config.toml
num_hidden_layers = 15
hidden_size = 224
norm_place = "pre"
norm_eps = 1e-06
parallel_block = false
init_std_up = 0.0247
optimizer = "muon_variant"
lr_mult_down = 3.0
warmup_steps = 0
schedule = "wsd"
max_steps = 9692
Each number is 128 + 32 x the weight over the matrix's rms, rounded and kept within 0 to 255. Layers, rows and columns count from 0. Numbers have three digits each.

# down: layer 5 MLP down (transposed), 576x224, rms 0.335, rows 24-44, columns 0-223
# gate: layer 5 MLP gate, 576x224, rms 0.289, rows 25-45, columns 0-223
# up: layer 5 MLP up, 576x224, rms 0.301, rows 25-44, columns 0-223
down24:102122129127120153117152179043115076141191134070106135072152149126114140146149137177072154115158134138166181126139099091167070138132101095106183134108127108101113117162171153112140119127081137117148117096142104172074153142184077135131184148070188075106121110175065124131153135155132151149137134140113189126118120121115161112186126153147181110161135111127102060142122078162111144146186093163178164115157122147114132124130075082102137198177155104130114153107212133102122126175094098151101111183181156070116185108141145151132140073172126112136114123119138131115116158177146092069093171119169115097111133103144135143107176103138110126146159144171134142138114162087134135133091
gate25:140117157186116173128123135113153172108147126114155172122128144149162144142135096156134151169120104091108098146169130135123112105108073114203106144141120223168138111207203172183107133151104089114126088126169147124170044064140125073126099175153127093113122112136132137082157139127063124178193133137126114089122093165121108062121181044104126094127151085100124102113117176164115141140157211199144126110149135160118141129115093161162087060120117143125120142132172125101085131138166147129128063165064153151162173089084185152138146109145101135150099125149124166160159140139134131144140181150145115112122132145163127168165208173143126138102065136168081128113080149174161101068146
up25:099089155088149098111124138137062100161148174166146124090099099165118159092129171105175090080158109132136106100118105101129093116090115111095110108181108159147123171144065089138120211233184164179134146099123142105158094140115107135114051090104080143163088082124149125122166114135163181095114163130130187098068088152113110127122129182100106185137159131121149135113117152084093135135142073128152173123152155118078113103099125121115118138138199129160104126107110104161162163130089097080147145088186125142155064135109071105093163099075114097188137116104191107118058105078073098127108111209106191128148127088118118144115072086068091172119136143124096141139143122137145107142110
down25:174132171053118117128136175146087151166060147110077114086117101143080151099155131091146073172149109129199107141122107138112178141072125102058094188165072159145145157138112123163178180155131158144140164096122096144154137089154133132072162179128064163121139100125149171124125171131172196102141160114092156065089067114161104112147121118133112179118143158134118153125112181079101170125094080186136181176152114134088076152149153112072134140133157120132093115094143112159110173103156126090162133134177120100162145121134085138135141124144173097159074110130170109098077053068087095099103091095213183169141142129162097106096087154103105165149155176153146181096149106085119084165108
gate26:059122137113115121124098134149116198155114135123117055112142107097212193174137142050123140200150166122150147165132143109152087152077157169135108155145162138112107173105130178121130156159145171123170082066120177169187101113109163130120081143138041137115101117150133062127114100146139170115182147142138154106134114113133158177091154076123136161134156116160118118121108117119163166098109126165118126110152084136157144129176135128128151149124120173109122150131147159176198142098125107145140141082179109138140104087135132115097143111127106126118130112178142152126216167145171108141066149122153072142112102132191122175089142141150126135103132176149084157118059174185135154124137
up26:182113141139193125127158114150150090129124163143137152148153164151090141107127106145087040091109044093169117152134153098106146114179103110081145136132112131122151159113117102123134146144173102148096151174174176070109158148106089154146163130111128143157082162098142170115111146105085109148130124141143130157211140094132111169151116164097104168116122131115148159116101159084133141188141112134134142160118213123133080112087150154106107095135100134139062108133110151084149098157080148104140146212111135117131155128123103131170112155057084080147128137137099113164116127103144102143130120154119161136139165094084179076139134124138134094100103080116099117137157149110145109112110
down26:099089167136164175187142166074153104118135140102122152119140137122128147119132118189170098144105156053111115110135156113137170079144103184136134126079101165138152174109142116113119096124154142105142129181150141114202115137188084144148152106128133112214094148152140167114127103168095126135152146095189074107171163108142135111161127160165105112125180136133126147097116119158112162142135107111152148144107141123135179107127143151123139159133129194088095128155149129078107108140113133118114126140114148110087124144206060113156184151121139133152145164117113115167120115088144109114188093087142157147146100141099172130146103094157074106140120080106120134164149116109171097126117
gate27:152125142078183169107192149204170095152088112112101115140150094121137108122101147105145104106188171073155108192114144118166138160111123154151172144120124121179150099158152134087170150117104173147135135155135112154146177108139141106158139130163095131156153162103105068152154148103074152151104143212094108131152127146132107107151110165127095112122153120052096089127170128110126181131109103140093096171164143134099101077108115121130113159104158150156122099155053155082174119134093111083132076131145195028185126119112162145133083063084119125096130121210104083164173106181156144167098141061111150156138166149127137171149099089075067121147136100119164059195153152104148112133071
up27:106151138126200143123192153201129108087171093134161107141135120105170134124094116072131122113178152133150110181089122084171171185146108083124153126103119107131132099164102106065094106160130134151094174086161123148098137094088093134125193151136131116140124136152109092108164073108045096142129105114127109121213135122094128106147143058167157122129144137138151114123122130141104126133135148093146147141109149139143099108087150102152097130121139135134126155128094130137072123113126167076094115141146133066119166090127119055099095152114152136158114175198141196172074164184138080135071109151168169188158156126120074126149181111117073113152142061081157093087038145113167100131042
down27:115128158174156130161145133120123080112125108118154110143120115126126150140107124100118076125191151068179134216089139119120128184161115073119149142107140133172108106135157165130136139106100174123112122165169121107067103108125170060123164143177147112124129113154098022143107080132088119149181118153094069140103160106113136124122142093133094120095107100138149053079153128139116094072108074155125107133111139183152149120108126103153080174115186140132099134137117197146093109101145157140103057198154146026135063177129154155179149113098123115116111139144120179170082145146149173128138104128109167113131135165102035125127108097160118134147170092077090149137088183079145124139075
gate28:152122132152134176114087108183140195093187111154143184110099093118125073123135155113154138173151099108165139159120073163125178072101125111167127097064102102074084075104095149170074077150119156161108112106145086151169093129128139121118166081123131214089061142136119128146163163150195128219160167161104145161164133106086118142085125209099147098154175123154139157087111145126073106154064091111103106126150074140115095066147106194080114083181094169150114155147110109097131126142063124129091104124137147206135131143110157093076121107128048086133142198106119181099175126085083101082180125112130077131073142138147207076165117110180179170107156153136081124152126122124130124152174
up28:144083105145142142116166167131123086159122135138138143153151120141118071115060167037139208139217162116096059113169074112141132129131118091186118171164193119122184160155183100069116109144087077030172096073165140100146161154125159138095139155055116105115131079151115173156087172091096069126145131119182131153128177134124092108125039078108194093133104073120160121068135142127147124132087171120131131146122038116104146123122139122088097090129117099091134129130102050136119089071124097066139121148126123091187079109146130137122089081140160157144118152150132120165138111148099151153158111130137086169133141139156115125122107069106137123158151145115139121176130164156104131094132
down28:130109098135110124082117114177164132137160145125149172162162195126150079119122126071167166124139147062082097147128078161164107101115141118185111090187160127142205150138194053113120100142111068060159088111136160164135136126109125121081159092119118034106121080114132155183112164121092088124139082078136145136138142077120133112097114121104200113123121151136160104073103161076157111140073109057130156191184076029162100109152160120115148076171150121121118145109105076184102115098144149112094113137138126108172108170120119154154116094147093148233145153115156109140050047082106125160179139181164111137146134112139125144117105110091107164097134193139091114095139104082113092134177
gate29:084109140155160102118190153114184145142129093107154123118112099098155152161148116142140121134123132095147153111091109067043146073103198066137155133152084115159115132101095067087163098115123095121142101156145115073135130128166122132094136144140164141191148157175109135139134133064091115124157107104078156139109195078142109151131123144110162154124177098085155089065157125121126056117159074107167099101106110105140161189137118129152091133152121104168084133152166104101102182122176096113125129137200166106125147125157168134167172138117131144170079132097138070121151098158147069106100149139149125059128138043165138139154109102158165094093129175138137130115084128091110116112167
up29:132081151165172125185171136107144110138142127204140184159138105150096105129112145126127118127096129139123113046134097118039122126068165095118078071112118120080101100145085148117155120123141155167200098160097147132151189082131168101078147115117113173173145081125166102055174145163132150138116120131128135149099131120171095147117123149113130074120150123114139130087083104087127060102113105070110102093201111127146089160085128123168126072133155125133107136089122139157148153141182152084161158167133108150153115114155109131144126202129140086120153114106103102197184139158046185178106136099110160110121149113116129098143061141168151090136122174179158137172105186116112095164122
down29:096116124118169094148103130051154150127104179145105146180141126114115089140160152129116103100116101119215118156111192111099149124141155124142124090125164106119101124094156117133172084221147120175147111115124116090136156129111115128090119107109139198174118122124179136094184125129147109195119107135101178121165159122127075117076180144114163109119184091133164081086126094069142068192150154124201134119113085142169110125107084141120138147137124147153145122114138131156195129115144130086139137107095100126143149068181144123104162133110166047167141109146124102132219101127108156170126119098109120068083097071153121152123107119149132068123112167138144042152157150128144167122143
gate30:139117096135152154082075136134108097066163122118159142139056123114114159149109155103123114118110177060150141109140135121155098149105067159134065120123072027100089115039088103140078136192171110130086084109049116107163108062103129080139220141069108135151075154144052122154082024150127057127179153144067153085174073120123140137101129102132154094158099138146153182078163138091070162097095122087150087144149124120117170137158136175132110145101116114128141077077111172112119159119179181072136066174129060158138162104147171102133184110118120133125077131103144135097152087097130136147140143057101151110145155151138143133098175139135122146141124112146092169107155146134176170088105
up30:141124123091140106165052094086173111123116104105154172130107119116177098099208055109092117201098147141143148121149092076110092105115140178166116116122134126135148191148177122114162133143064079149119132108197081209129124139130063135153116168175108134107124106139155108096152239103156143165098170175206124124141144133112159137115173165138151161107148081138144115222156103119149143192155177101158070098133067091121074118122112062160189137124093157163174146141144122112132093130129048119156145126146136126136080164121139092119099140151066137103113085139105168149088135135186150100155192106119089126160128169114067147176123193041095069103104134135102068146096170092111103200129
down30:132199112094121096114099129105155138145132144158123196123113074119184150145168065089143135140127125164089150150159130166107135121108113178105118151121140170162234182130161075137164116152125119126092129197155134195108142181143110128155119137158088151096065103172162113153127219129130162172110124165191162140120165095142123132120164106112077118063145053170116127202163129187138129155152184198138125119062146111114086136076082100154146100110182156148152209116133105114139119092105057110165128088167139121075119175092120092137090096144093141149131077075138179118135150132158156155120150170183097064169125162122141109116132167088087077082107146126158128131039089110125085143107
gate31:097148112180125163083135101168149133073122119160117189110082130095116117108068094147146114144148136054099132126094095151099108165095131124131206100072066087111085111100110081128181141153147083146181163142138090107201077117134127119129134109176136142131192149138106100182166126163045138121131126167107136101107148139123158091150130105112179106113127092187187178086187188098157153133141192137150120079130176142127141123181076166151151184077150188182211086084117095131143148113116125125116064170135177111144165041146057178157173136122108187159142141151183171115130166160103133103091136106163125156147141108113173109118140117172119199126093079158089140131125146179154163139151
up31:142119053185189159071150158117121130153102156122147083117128184131100098133085121182100130145140167097116156158074147104202102104131129122135130139100198103092177124086172152181110133147106116121110124099125151174103130143096166122164137161172073144090133062099086141109133164155175136096083102134183178100179163177192131109123169106159150102098154118153100151159122134106166159142164118147128133139076116181127114134110082136061116152156116154129135103093090161139144088116126181160089118126129084159153120133091088153148062122158147128170118040061117158154162166068109122083106104154098140176091114098105145144162115114119084114155127107077129130163152149090153170109096
down31:153201135093156114155178149134130155169198145116095091074134189145135154099116101188121126138145140121134177185119159078183168142200101133132088081086201149113178147129170126131149111170131144138110095116089167164137152148086065169139110098169125149077118162133164108112132104157146151119100110147156127156151135134126156098134125162216178193172105087109099129124109131143109081119138104089141163161095102183198141118125152121106109091206150125096114121171134147137157042186155178140147135133109160118151134187105154088097138160093065093080142097157125154128093082089113125135119145130102085131113085104158109201111114086125144134119125145095132097100175178096104130106146
gate32:097129139137116154126143149139120140135166142118176131131144149141122102138127115127125143117121133162096096123146145123126114129137110160155133124135106176128133128096107082092127161122141114121123120104160183150134122145109071148164133101122133137137113107153109122115134174153142117155129176104132140085119099108100114179117101131108134123143091133152106116110104129143129138106085126119126161114124167083104113124115095118120095137148125160128143128109131116144147157128130112153122169134136096093166111108153145112126172131124143133132102088142167118087135151100163153150096090182160133148127093087127115103111099145142149095146129096119175128114141148140121151093145
up32:154107145163140136143144157142134111113161166090118122120109091106126161122121135116147154139158112172094071119181140159139120146142114131105129078110084105152144165135117133148173157093108115168123087066146148128179137115143094118150141154135159112205102118122131130137140144154140121174128138095088121065120149167081115139121149099134152128102138090153130089141111142113101110091125152118159142089161126146134124095106125111120140159149140165106153134086127121125143163127158103122123099116147153117124074113126145135148128170149165167095080113133095127099162126123154117150122092158160144097124093063136105149075105116113140105100120116106112118122131106107137173121149
down32:113101144147110145127121103116114191152157101156178173157156183115134078150122105134120097107113137164101133115125196084111100098107129182180118160152144174120110108112126095022134143142144131085138135122149134114070125200119127166148140085122074148089131098153114133082139139140157118151115154130139166136096081083132106146139066140130149146152070159109117157101111111133141166127073110121106148133083186092122113141154129126107149144116098160115115105086138119180146161153110112140135128116127095089176122146108132110149163121120093125147138134136176134145101169119115122152102118173132110131132133106143112091107129179127106136151130108126161128119152132150110126121157
gate33:088110185127153125104147173142134109119088153102121171155100114140072117140144153171103127145122129132159143141094115077188144118174173114147130123112108085111171183170197120117107190123152069142176117125136121123149100143040154166145135130109064116093160134193090107131110154149189109145196104111189095111189160117143100157143192146078157185170159093155101142137141161196167172084148104132146124114099130175180119086090209170124105110101105129121167084174131149079169157155121129069099143118156093137141139160150116146138133149121135062192103093085134106147142165095134207108167147136167109154063119131150096111146118140090166130084138129130074170126155156132111114114140
up33:120138167122134118135135088139105146203190145136157116145142145124176125193108111066079133126132115156125169142147136060059085158108081108137093165133153133111098107094063087139118083187149116178090167098178107137098152151138066103091072188187092095169110166140120120147171150130159108101117169143088177093077089133163104056119081182116149080079124210144150087110159159100175128189125144069147119112166126113107084135131081086097099173131129073154124174135136094162123113112135141142149116117138172105134135131090153119102094089078076111054132181118126119114151141114150074162105108148100143106170168107131167151122157114139105152098154128127106131203146126125168170112175
down33:138135130168152106177041117140078157161171121176147101090088127100167147199091126046146129141146117101131128142133110119106146130135095153127113187118116137070148074044071098219164050134154136198099136110142121136125124138159113049167121127141134143153079136103123164110147207153116090125112097108115132067063085106184099088097083189154147102073158140094119108111136130086108128205116186099118121117140115145115127195140130131111105109191173149159163160127194099195128128092148164171124093141109135084117113045110117114069118108092109186074125176109115171107129119081121072147126109145090120090138088103138159192151127118129090145113147140122154142147106096077143116112151
gate34:115102149177141100114138153122099092142137072154110131123068134096125157150124184151096132161194139124125101089123073168137190165109134112122120172123130129105104157130164136160118117077103141093131094164071113120071151106112106127124078127162115091180103168139153199112119134155134081134126102126100141101152188098127113153071125078159149069138120135118180066139147046160113093052152101138151133103124116136158089087129083171107088130165143114118130159160097081206170099079062123110150146161129138112175142149123139099150104142149055114106085117116120112126138099164119096081106149107167141109138164182115128080105131141147072133102047152124126141132122127150141099171110
up34:131179153075064140125108108099125095117143137157166128116113111145143122198103180125133189137143127134116135076083109124159080140103124080146165189153144082191094177094142113085104127178139102126084118136151114094094075106134125113112108136122134121127173089187113136143105144153132122179125194109062176142104133131110115141186133177132113128134141139191166139115162145125176107194151203139164160125156141069077154117104128139173141105094143119180104109092157133112125129137198197132197051142123120138115128139132158177126123141149113118087054140102172149178158175162156119089126142126121169140062142150088160075122141164146108120163130123162079143148105119131101147105172
down34:164206165124045100122107134112131161155147168135131135119106119197145152161114144188137170135176104102084121107085137101129067120136147112156164138140166153133123187116131126049081097173172091157143169114111097053078091112180124145107072180124124107183113097129124152118100105173122091139145158126097148165142115123096152139144166165139126141130164094153128151126117138159094131151187184170165129119137114098089160115113125122173125059116144110187092096122119124116115169123126187070137067136113142165122140128140136181189162164142134138143132128104173093133153148136147106124105136097105183173114104083126142104129112116177110172142190108136113131190105131198099120111162
gate35:133117165102108014155095096080093111079142099095116144130135089149124193162064078140181163071141106123136208125141144110116145128166137127107122138110096114130151090133165151162112166098092146162049141132117163171124122094122107121148109117110158123061114112157097110156114100126139172067080098115127119084178111081086152149112166187134149079112108130124107116100138159136115122076195155082110127163169177147131149111157150108129139168119142141121097121190135132149171123131134168070146112151150133137176168100196131141152077090109116116121145169098150114123160202149163219100095140112113125087107093124121185150149099130126139129116146146100100106140090093108123092138144
up35:114152142126139148194147118156114093139149103180180063117146119116136130141161156158177127137159122155103101177114117037142070101164113097134163202153106112150164135149170103084105111094129147116156146094151102078142158072126083137121105153172101091139122131160118135109158157140114113168146095151103156207128175169128168178074131159123129125128083169118144104167094116107139128153138103128199109104163116105166077183098075107064067162153125168150129166132131118174097112104135117102059116125142167094107070152147113174080128081147148147102153132117125164131133125143190104123157126143070165158138198143094117129089168109117153044177102058142051165167130147147137085068149
down35:098134155139120123164135103112159147092147137175174094109119089153149107099175143190114127095118142153121093163144114124080069112098106127133163151179136155136129137095123087121091124128137148131146121102118111137127140073094093132128134140100110125196096105131071150083082124168130114155185071151130145220119176144135140133124150134136127163173120123126138147191167114083141126106212103108157130062186134071117114182088164113111060143124127151142140144103150120140087088149145148089040119114156135113104102213133137089031096126103129116109162115116108173102117134146160116150194136132069142094143138136087090101077227107109154055156087054202155138090118119146132101109111
gate36:168083065110189150100100082203192123103102104091090149116104131087140132128140142092058121089132168163130147182119109146154124168103115142149127143107136102123145170133125102130146179132194118137165129138121080080098058114092118110122133076136110114116181141159128063127153105116195186138150119204178113112106121112146165168139105111106157105154126115124056128093128086135131111095128065137168088138151129139086120096155115176118181106119143138086093152121116080108158147080152132116100100119140170110083164126145080050095134109140127096138115144111184140123144103139157070095098157181119136123117150107141121129134105122145138162119195185135103126139139193157183105113186
up36:120153073103100120102135159091114134119067128126114106129136118179123082123142130144120109171125091151113140136194127104109086125123147087177149105109146132093080108082126200108105113166130109155065110124163158163112113148139134164122123152151092143132170133122138176158130132128130107168143093117103096133149112110126138093126066125177174089123099103126165102140148119126162123169124140078081125161163133116137076179150131039100118171093159185122111173155187135158166082109084175115113188082140149144181098188119105173178179140071112158093108112116080168121165159115131147110157129124075133186161134142106074091138166104163104111115100104133198194146102132102129072140072
down36:102150170178083064146113143090090131106098180133157122104133136148154107150110094137170112168088081107091117084136164160079137098137121026135142102145105177104099138081083165135101116195113156137118107124121128159193198133157159091114148152090116110141127173119086185134097122097087083116146144180083050160115101153088131091144173117164119111143116076133110109187159158173157123165132109085134122122116129108102099158159104125127086094132150133134125144197137213098127062108106117169181159135118100124154120204068144205152131146114164137126120127129104124121140151097109138143125124128119113149142130136133092100111167117128143207098090102141135150141116097099123121105095
gate37:122068121151130081129144152142088050102135135139108099120121093092138159127085150121167141163187127174119083142135094112118147150070107124088173110143111029136128074176098151145133194110161088160158168102139095163183130083161092115110211143121180132154140129175099148129108082108143114161117087178100076135104116120125063141158119142132122130141107123117126132106149139084187179128150170122159178100140160126108128082062128178125158164103143145168088096146143125133134081149140142084138187154148119126086089127092058112128123113229112163149164092127144119145075112105159101069122116040061120115134121072115150153155163151165125103190112160102163102160120176149077124133155
up37:105118161138081132155133122109111111085143105126128082119160126078116184112150168094112161143182100175125160173150073109148078123130090113074166193124136072133077093138135177155199133127088163118078188178137134139155199082117139095139125076110251153111125163087101135128112132080135138167044141130178128141102128193148114094194132173149149112137108134079130140093132170141121135124096174134184114137173185108120163168094110164124116144098124097139129131141163186091120178157131101147124162178075084161127124155104147142125131168091085106149067081075129188176152106129170084091133135079075109120134110145120227115125094143170095148136115105118118155086090157115117139108143
down37:071164146134102158146209121135092080080101088122148091142139094077100147121130146068125123085133148186122104129123110143147099100137093132130205159105106081100138097140092181115128124130167141137109179185160121114189187121111142135126093121104177110087123152091109116103137105083116134146111111125141166177136133134075133114162097165118134116097129190104139121151180112206071100141094127097186090096086191137170180168109177211160136133080126102152124086169188193097115217111149126175131174156122076158116104155135113192146134129104080109132113112119128159167076084094185124098128101086132116090178144074096191114142145159181117131125138103091106151090094145127059112113171
gate38:141152148134142124126081121138105123109153138134091111150140113137198189114157152165159129136174100080125050150149171200143177171100138163147141134095097055121088112105172187135131136145093099153183123110119169109185091097183152094124133180077102102087170203109112108118118133103075136124166117171101147104152125100076142134133126112121176086126151126104141132140134166091142188097161096142142115110148110149116099126108118155210116163186151085086137136134166157125157129114071162124186131149075139155101102150150098130192197108108098125152125155079087026117097142131147144116123159129144137173077089138116186128172101143137131168120143136125155116124079163135085132144108
up38:094158156132165134152225149141065157097058093180156107184126108119117176103112109152134107093158108136195111110146092148139123164165099071126107095158134113152154148115158211142093139134090177240129190132107151150093092111161144128173176134101104100135163133177175131109123117156146042156169101120148115154111122139087084118120159115181133134103107119133095132150071151106153172140124125168178114086119158151085082112143107123185162092163156123119079155137139120179148142126151093146135129121103145135175101193146159157137171119151106057126120143153140122101127132161110120119122141141137078179078094084134139102129118158079086145159166141104091200137075073127079113194090
down38:104120127142151095109185165082083147097127117144138152160150101140148138123118129163120136099167102096152125094112096120094154115167099112137157067170166097116135157131136225160156147112099125228145110122081121110127093105118176137127172123132081124111148141115175126113136105134117091141155099096128163113111142125082040194123129137170139147115112125148117111197055112156117173163089131178177101086137131107115124134128115076208149093157144070094146146112146108209116087155173116210131149144158155114184094169130171147127116102172050040113123140148157119085106147171131104082124144105108113154101123089135151096109147100109158162093097165089114201120112119135061110151140
gate39:081159149132142104124126163102108165076162149171050114169128133138155130158142205139202137137131144104156131116163147178177140092169154132152150118132167107132062133161153121109123108183116130159156121096137129180130135091097096170198105068158087141141156144161146131143134077093144094117181127168156172116119116118220165083159133180104163134131135106133130095095160113147133104171120137099118109134110156134099148101094204094136151002087099155138195176142178124097097120121123137139170144201150089077150138108116089125086132121133131139106169172167127081170132107166174144150128194115136129074141126143072157166148093130153124174150168146147107091152205174158175144156102
up39:088122131118155102091120103135167081115147089100157134122198134131056130159112082107129081146110103126178101158120106089125202136118130147157086195138081218142164112090155057114141150130119099116090134155138164097089142139145141159118122111160145139145117129120094168141108131172160122100120133171127141146084109106118123133073099081067099180096074103142173174188097077143134135113148072130113151110128098111162124133181110126121093106154127072102109113154124172126128177130107128210081153125155134192098123132100144120167113129155114141112128110087096125106072104107174136095074093141129126151081151135120091150107178098130121090140151148148123152124093112090086110081121
down39:197103115117143137105096078127173114161114125092210135118105116113083110116098080123101109151113108170151148132103085113105113135114125099139099122108122126131197079112139103117167138097093182125020085144120156113118128161166155124103141123130148092152166116092123138165119079147070114101105117112104141153124133107032111186113110057092123114088104192110150138165123160132087169067153130161170158120172038128143147100145079149108072201169120063113042119102093175133155174105122110134100112071120154157091136114143140113150120113137130108113071102085085151083116151118142136110146093143126123190153127154198091110116169120146124092166113144109172231109110130132123123110121
gate40:070106158145100148190131114132114098116142169109109122131131085199172189213090137136118069121149077111154134126121088101152100147144128067155142052090141155099072100081175141166099180135127129084172204125112169159120144140159134098150195141087129107140143129175111123104091166136179150132210145128084095156125123163186050126124110129092108115163101120123106188098098115105114143101147141127130144135161126066137133128132116131108137116147130159163103105138138167127102159171108094074123123132130089152192159161149145139141118140124117162129141147145055122143195122129152074125117185156140084155097157154135166083135092188104153106134105129140137129126151132198155108108143
up40:108081106129096176124158161122134127163106107105145157110156138178165094126192128129090126133139114147128111116097179136119129148110059111108106155232154114152172151051139096143149157145117077081096126131153089087116107144161090150130124090088052123133139076125129090133190140123131108121084118122109153100143081144117161166113124108190144059105121131122080116153128182173110098133112139164158139185148114160115119148113126127086110149138171158132155112098122120128133109114139147179192105116129135096140202108079123160155147128101126146151103135149126102120110115124082157100097102136174134165060125168159101163078095118207106109157187150114145104109090166128190116138097
down40:110119135139085167099120151121121164151142119103133150142139135105080101123150113158109119082125092121089178113128156120113121111124121109119089185159166103153104135098178122112120130137120097129143093136177108129173062086154067108091106133151118109152177065096079086165138087139054131100111112125079140079114120137070123237154131105161097113092106134142097147120071170159155116134113139171165092207118146170123084067223123139118136159116120164135123125160105129162137123208098154103189101113116152104130148081126115118112105104103161144109118151171106116157124163113055201164069134137089116110083119149150103173075120126194101135103195162075105144152061104121101135146079
gate41:172168127144138078158108129142041061129100104100119142107056073113149127138123153149103114188129128107110102117151111121123121137170164114112168090158154131146153146164111145139170198115096180120142090108130128138132162108091182144111104193172071137139115101148125144121081149099114059187146149150128151094110116079108070131118168186138077092177117116119184129152083073089061157066113079127143112129120146093073116135129132131136153165117091090169139119080145134168108079065124121084159191178137131058102136142174098105165145167134136127093109125094170117146144124141191155076109093108151124084103188100151143164161159142121167139114189142097083142172101189110145133144125
up41:118127094120115141090128117113179126132154172186109146139145141137169148127164146068187138159169119158165105098086120126181124147100140105101127095110132105120108126139127139113119104131153118144154199082125104133038049149140135110168108110108220097127119117100138131160139064108099060123111079089142063175108160185157121130126090123150166168157141147124071105109076115152169120166073125172122132120144133096115166121111154102081125092169129163087132158183135124111141170182073079173137094150163095120125088073105086089161122085092148052158146159138078086078146102118120087107111175153205089180151110081173061118065112072151065059121075105141104080116102145135135150104148
down41:116183105166169126142076130133134132095101158155082137095126078135173124142126166117103111184086109081149074124066090157171102135162112127094110106086072103105134110116122095175074082118122135140155174119134124171097059053108125143158132132158244130145118097174194087126156141107133176141142110111132047122166152133136097168083103113102087150195151114170135123099099140139123079107119112201149132125149101092142103076126126124131101088121130157132103118146126104104117122155132120132117123167153116135089089080103138149124155090098174068159139175117110148149143106111188090106102196108119112101122093098160114138145120094138163080112141064148124064072113165129132112077123
gate42:119129204167174116118104087098128088129085149142149051151115130117142136177176156107172161121139100078155084110129109159073155106104157144222152141143160114089135183120080139151124074172124131097166097112077115081134180142113073116148133137119186116108127107095196084146127066126066103129127146202157081103173111124100145136128112129093118103141119144120080074145087104104126163126131168148153054132176103161102106099144086145119125138101200120107123117152117120109133093103132123166157134099201098087092094134079097165162196068139161118115136139107048128083159103127170132078119124130159127115110155150123157075117143134145135110087201134132167152117096214120185133168116
up42:113198209105101119154072119128085140095164190112122143153139199142135162150097151126069139090090062121107158131096111101131200112177182115127138131120088118130094138160150108180162121099214169175154204153137102031132124127149169149072110121092144133163132113147189097137079153089131094110156149165139111120146125085137109186152149185116108143136177156088100092147120154106133108193104103087105110062132170047123162160198076154179097146165125110104090145086151109123171059129095085160138108162124122163068094154175165113199120104107144120192146158143079131153125126057131130097156138112120101128082068084119127145166109159148117144128163059128157128125097141090057079156137
down42:131145173131126106154109124062119153114187190117150158125189203153134139147115116103080117123122126122101210121159123091142239111147151077102130163115098161142067140177185117167157082076153185151141166178127076107114133081152135174100123109066094108137064128155166096096140094103133065084115059130120066089175132137118092159149107168117100184121178136122121095160142149122124081195089097125145085066137146070108185115182056109168134103148100121151118100109171113124128046140106125092125081157079170142048112162169151186114130158130171158148108134161114132160107093063096157118154113155105102147083066102119118173168113076117131144120084093121116132154148110133093142178173
gate43:153193169138136083178092143123115107027195117081077104129105107115188167136176162091129120180149133120126116075130099125117128123133088118136117100128136143094074173153135141132112195148066159122146127138115205163123134100167132135103146128130166091127133109155178126141115103177140150159090107147136117113156146117156123127109122136086147120167129076171127155119132137155160101092074155136140081071074149105129143109144125154152148091140149149107153164165122149119154111098153117133135126144093102092156136112175183186137139153141120093113106111102085110152190066082162128069103134115152129126100137117085144196164127165082125205127160182141067162114208196196117212076111
up43:131154130151136137090216157213147204189120124095198141144118175101092166089132165143139123164088164145206121158146127128013093118124126061135095179134096131084186080156107177151144108099142142072121162142138112136058085140088139084190144091126151118097125128092117183141085077116131172179139107140140085118074138117035139156142116165111106072156143153145182106118124097165119120161119108126133188083162109062093094180128077144096136085141104135141179143127159165118146116124142124117145045183124157164152111163093164106123132168113142161041132129114134144160119093157114093135110110108150172059096060085161127138083090116209147084133103175114104108163139089133164078116095
down43:130105134196133095117128180172125169251141124100140172148120183061121161097175130104114100126081150114202136184188130137124112114100128106138080194161094111143178101127161152184144140115140129019177162139109085135091104137145129088133102100172135142105147107091163185159083125112168088148152090094141113096061162122082117179123146117074141116124138160102172135126145090189127080133084135137186138144143132092100133125105077177072194093126077115182161104107143166127145157138109109115107070138141141138176123119092188147141142125129134115087068144117135131148108104149094141162150133126109167099104104093125174149112081079178169078173134156114123084194145091141129044193063
gate44:208127094142170102092148132166202137176136120147120104090148104121180192150140117097126148144153104102125080110142112079126140102211092111080089157095169106112090119121059115156122096175175057164120157127114179124131151108103128155173065141165096057136172197121121086134074130087173092084152133067132134061119105159116158144092098160152071092073119123107073114105136153156105130126127134178127161142126117159080111134147101198102082167135146107076132091140098145103183166084100155137105125159183102074153103103116152144105140143145112138126106101118172129047074143138134129215147125144047207135121073106092126130176124148147107162076161041122137175104112148168126163153122
up44:131178059167095098122175107149107146132145126067108154125118138119195117082151099095108132178183103107096158130164133125165141191171181090140142113133121100138195159161150149130137123112091090104130131093187097157072063082150147158125141158178078095159192219130139141127176105111092111034149129131076112133049100053110176091140092136127152123128104205076156195096129123110111152127088176057145215113162140096141084123103187158208126134126164154159186121109128135123139191097114149103113080109108127160166141155143100151134098113089120157143138174126110124105107154108120131127114082088125086126138098096138142125102104148148074155123155148147109139145162116150125112117134
down44:093160098178097108126133129160108137142132094124133109102137104140132121100153162077059146167145099122096111098132154132127179144220093087132080175095195134123169123137146139187164133156130101061095167079164162118112029113143137120087079132173066142113174120128155123168131099130127090066116107146109108120100128107075148152084074152144164172135106228141152204126146116176164125108140142127147185104144187115150144107177179142150075159081125088191151145141124142147147132161124183104077116140110144136143171162213143127105091113141111114124125146135115124136108100115144110139122054114147133144046161137111109146112124147128089112058107129123111137146123145136126138170123
gate45:158142104116172141181139138114119132092169132131124194119128075135096167086142071124159160152177116136179113137152193179115114077061187136139137075129131126139118162182132146144128186121097163128157230139116104100088075056145115118131091104091120099148089131152154144148074180175095172079149068106147116091162130157127138180125151186119113119106082100135133184080165138096170126171156147104186142134085079186162142106124111173110113156205176118152123181147103078128126092150114149180094070158145148133135127108134139175112145167097099181146103130075187152119136158123097144118130096140159134094081106155178127094128076071156174172101113156119177154155179116192127066171101